python train.py --vocab_size=778 --norm_eps=1e-05 --init="orth" --lr_mult_up=0.772 --seq_len=1024 --dataset="wikipedia_en"
Each number is 500 + 50 x the weight over its row's rms, rounded and kept within 0 to 999. Layers, rows and columns count from 0. Numbers have three digits each. The size before them is the row's rms in percent of the matrix's.

# layer 6 attention key, 64x128, rms 0.092, rows 0-63, columns 64-127
110:452541545568534498499483478525556425570531547405456489521515399569503544408483481474522497499478485525512473495557569545476432504534416534558488509470478437480523511480516549552521423506474482
103:557535536554529593549466470586567471478532470498546445532512533548427540419515496486433417531540512550559571471484418504488457622427562551486490487433509517519494528509515494553488534553554479
093:522520472487588490462584471459527507590406512510530459518507573418527598466527398554591505529384549465630500551524550533531418473517417523501451482530528361453535536526428503455474511516543468
129:562581481520423579572490505520416520501483453451524448520513506515476465428464482441479429487593438426485523491538476582525507472497497485395519524445508489476531443496444660516434480560566552
108:525564573460427492433527573489525476508525527607513505571437400571485532577499493479417469491564506461530489524484572535467505467505469463585494607477542492490557484506485465519476450473459402
109:485465457414538408502503538451547609487534492511523476499481468411481497660521533559527553500551506464548425586480552513533516481604563483500455498542515530537572491554538396537438549552506544
089:574508522474409467541494507599569498497511514476487474495516489536426397525452584586490466512529460445463463448474448427417486591504546498496406488481521513595543412548471538576543450606440498
089:442452492563471548489463474545524482500557535528552517453486568597447480457476546461449425477571373597469509504394430460572485480480499504523456443546527621530515557402480561436570494390448535
101:424488505423500447487495468527519553470472564516439422588495395491469543595528520541495641539496526511466496537496517452459496469593543415508500552517520592488582458496499460556505537554519459
079:501473449471466483485463456468437491550490559559568469502467458434557521554523547515541541480448517478416533507465494331497452467531500472457556521565517583589490532496507487413494569556599548
090:491486442445443551526461539544490528494532428417528406496490573535451532505467620483559402448566501594488513518484436408490511465526421518485481517527521480657539455471547549581528542573452565
077:478529511568438406555484510466485514476535494451542517465487607565550487473496483555584465555538430514420446462447521512478501570500619522501475431493568543534550485553569632520509465479468525
105:469546559545511576535566521424494462519478457551502528485479494472506516345531438457475443465494513567508608506545542587487525533432441508544561511455430413437441502426477431491563518390504444
112:433508511518472495483604426474589548545422394482502446593468407454565547531591442575523515505494518521512511527542547427514580532535449481503477548516491488470570439589512519505482479528497484
108:427528483518472545502536544425615531587408467533511532433524508522519466456537414529468546559396526423503541535547549622468536566484439498446501557436442398387444509458505461547509523425459399
120:411548551588537575473592433510566512552518403466526528520436481480533551517570426537452544554409485518456554498461518422437453490472460461512520547511528427498527556491578399424455459448489494
100:594469473607519500487533512402397452525495450526535468438552523427495551448591495570514488507481482572544537444478512545521474395415509474557498515469510493469484554472446370501552497428468467
101:477418483489495455437510590381604586549420414503524466539455411415545531559546401524565528412460576482534609545536471497534536516526462430430553499475482441435514467501502410491502488478421463
095:490564475534496531502563533553587543623536500523467564499488542430494456451454489506523448404611402516484489505482490492496524525502560437500532515485553488570491525457553408501536508528506525
085:537568522538528462429543553494406507459523533565439447517516459435544608544484471495525529409504548486633508510492496429499433450549552548549499519608501480456521644493511456383503548454494596
085:585562516576443492512535530379515508525466468474471504514420512492478489387460507557545452428549578464515485506539518512486512464441552423529523494488590416520464504437366481500504458419466583
086:479503492552553558496466581452518450513445428501510589509477523468484625449516426508504548577569577523533548527597511609517480491446440605515536537372498407457497422524564511551520421391503482
090:500533527573610429445527559486520462506501549525466512460443586411451555479446495583478454407409551481498564443414439463507494432480463508591463452448561571486486533485489486504471437474472566
108:402441509492498460514451529421506478617510484410540515460491429495561578446608422559427444606487478446488531505518503569501578524471433540476539567420454489465431442440573474566505477450622447
094:563526477493476523484467485425504582484469394426479425459454523527509536482348540472563474468523477465470527469446467453590532398494609509480369522531485578497502525593503499513516431552479572
109:543471492529545448503425484496438497452599517485482453460498483511478476605478619427587491500449450506443454480508522534540495491542468537523453504512515626585506508560569565571551475595575533
071:493461536403497502513456429410485512587429514568536488478537493463550520463477495484533504519419531566561508615510586520501482440500470583505581456503583489504468461513455476488546457488526560
090:488465426525515530480499481419493467525418451484439502472572442541507639499445398453424488599558525483495568487498486472537493465481505495510549551364502406496394476609520530493454524498505380
092:520473498524522524506376432454567515543414429500499433525414446517492546602465485469568453478468495433692498570520499576531487490558507521464387477557495472566575469547539544508464496575535495
115:482472511428508491549480457505501501431535569470506427548484490517484399515514584476591484429417438499413489475509528484500516471612524448463508425602560535556570380553472474517474488646510567
109:427519474492559494450489565502511458550500522540540570541556450457462564515518464458412443532470461561472470511532570590440524547453454503471573528468531467501480454415587473545522517441441341
098:532545499460481558478561463542469403522537464421574523536522502505508533450486469543417442460469425501506556549504489508512514579526529554500568514551410378472620527410552526501453580478523527
099:443486533508496368620600545512541532578463523484409521488484491401551497425568486517469566402448489509544465503507442540498503518528474437451582475506520566470495539516510421413512435493466473
097:554401527549612477459573509514509449573561478455544380470483514567557523409449460493567454546430489492503624517527544431496490543514513498519434541473525389475505538565560395505496479533569526
094:510443479568496470474494485520465480522424437557474518563519562525507409554572472563506623475458478453486579472418443454447471500566538522502496422515450464462524470503449531484529473500520527
099:477465537462476470508439474395533568422489530444451521398471487550549427501505483480530494548567515463590486464500529447599511469508476439517451480412470492456510554544451511606550501523514547
079:548530491470534487467615501509456520611518476459447510535443523527482554488541473566550524386545454469586553546491435540469518431485454513528437487496488493466507533446517544556561496475579521
102:447470527383550535488475517535538523499538481438479452516604455485477562400521507520403477556543473465501524444448486591505563527400493483485516526495564585525475538481593452479469515480448388
097:542485483529524494477489465566504464462438430554582464550436471604509449499462538471542503525604476503497653554479483441548474438573614488529446502465440474492418475530483551455468562537544573
097:510453516489505459503415518519489615518524473592509435570475512547506560535471550453624453525552548493383406455539540509524504492474393520409528486544532472473528442564498537556493429541511466
116:546474528526498504478567389528497464477519462508510547515448511544501395466506443549510511573473467508486531506414486413461512491533546539558460486462449465459591488533523491531469488541554557
111:537568502519454548469458470446494526500510499514559512491493588512527530473362549466455517368472511394514467490468533499509471461533469524553399488449392490499459494444478596587450558488426593
107:570498493500518466457463393493455578443531429521452395555498505523490468466398521472522578485579475477466539485441481414527508435572538492610386441479573536559482525516415557515420463535511515
109:570509514539385514460519569483570563457566451549601518467390550556522531559459538447492495506510525455468562494478505486548432417478471509452451496436484529434489515467420563501475538433574513
094:522469497452462420467446579586523511398450514469495521473489536503493493551497509440547616444489480576529489464437422517564509407542519481548415475526477487437491417566447451484472589479462483
101:579610510458484467472487534420492525513492518453475480466490568477495622450450495448439517457483489399457540460556543538574516437452490443574452568491476448500426497570472529581449442567466514
087:482516407543498536451460543531591455484461501472452491494484432437556536522540524419499456499533496463602440540569378509415473537496496430416441555531496625507434470559490428522449486526518510
121:435390498560590474476506430540471470516519542399463467486532386432457462551567481533553480502509448541531492496555536528489521561551502464521555518547484494504531483510478458501515579489477375
103:565545513512582548467582419460529477570430459504540463553495502548522462446461484585557450472455465554477584441506530507515508538441493456538496521454608396466473519471541469550599522518445516
105:469423467477557529473449534542528415531514560466451409533562441396488545526619491449412467543572498533508371524503489493443525504500545497544521503497532568575472476492467409446472476530475485
098:520550561407469449574446581416453478490438555477500521416512507453577521452440458448433409503519501489552480493615545548464508544516555496501515545523476500538590548534536538544472407545486470
108:502541471505483422467534541461441442435528510574465561590582510517491491479552458520451541503565525554507566542402483426559558490516518509558440456454557551490539466485479551423481486520452435
104:487423561549521459525518492690413505461528556484467517423517385458490559629559499427441482570632516557466503532507582498435500501572568434442529474525524591553487534492427537490517501430444467
097:442467504522477520508481565456585533472511539453494537336449440422513518532558469382438484491566464561519446508599577530535525523502567463444506539501400532484566585473494465453503509419516496
090:498532570428415558546530497372563541468571543537541472450512575468527478429477481460516483443463542515544467510512517566529546514490555553531486452519487405481574528531566546422560537504456551
092:431473471521549573561534547510487437560491429487531493550572436432391514462498471518541451486596499619509532598532583517483514572551579470531444463396525436502468443468456514481540503490450533
104:539511521515456523435408447472490547546430498494577497560449474560490622551461509435521521608391531433489579455578528506571456458520449546401440545488437431445493474508515601508433589479557520
094:535523527483606428583569459600431541485585526491449543444454506481557470525536517539441443490533398460508548469498491427476514475490580494521576464570550615595567547459476477498532432469511545
111:508610513487354446503378542464542541432470506510487547481458518481459498565478487413476522549488518430553474434579458524584481422509478547497549525539489451486469520624484559551482540478535562
092:479496577502471411499533505483457611403634591482488522537494498515537581523522546493464585580544482418550475497513564506532490424486475491537613477558485535525564464435537609502477475473504571
090:517458458486451439475430400497484556519437422505522500541564493569450407485486492574599476496495529523542569484486497508568516505463423533450520537547523445482467539535506561475553533492489423
108:432520543486571530549581420568465393497467494526446563445407417436497505492554504542523434548448481535499535517529467486448497535501590474452574520548571599544570547476496513427579478502547487
104:523543462442537681481556612584414431496489484465480441526459522419461450478464505427497456468524515498437429541550511503480482481487572451530540495387499433537432476517501460545465482560519498
097:442476587478431569581550423418529529492500463548527529586475485410471458408467524594492407584481572469457523521569491527391503551499577559501529490536596527512517504462481453467512509491517511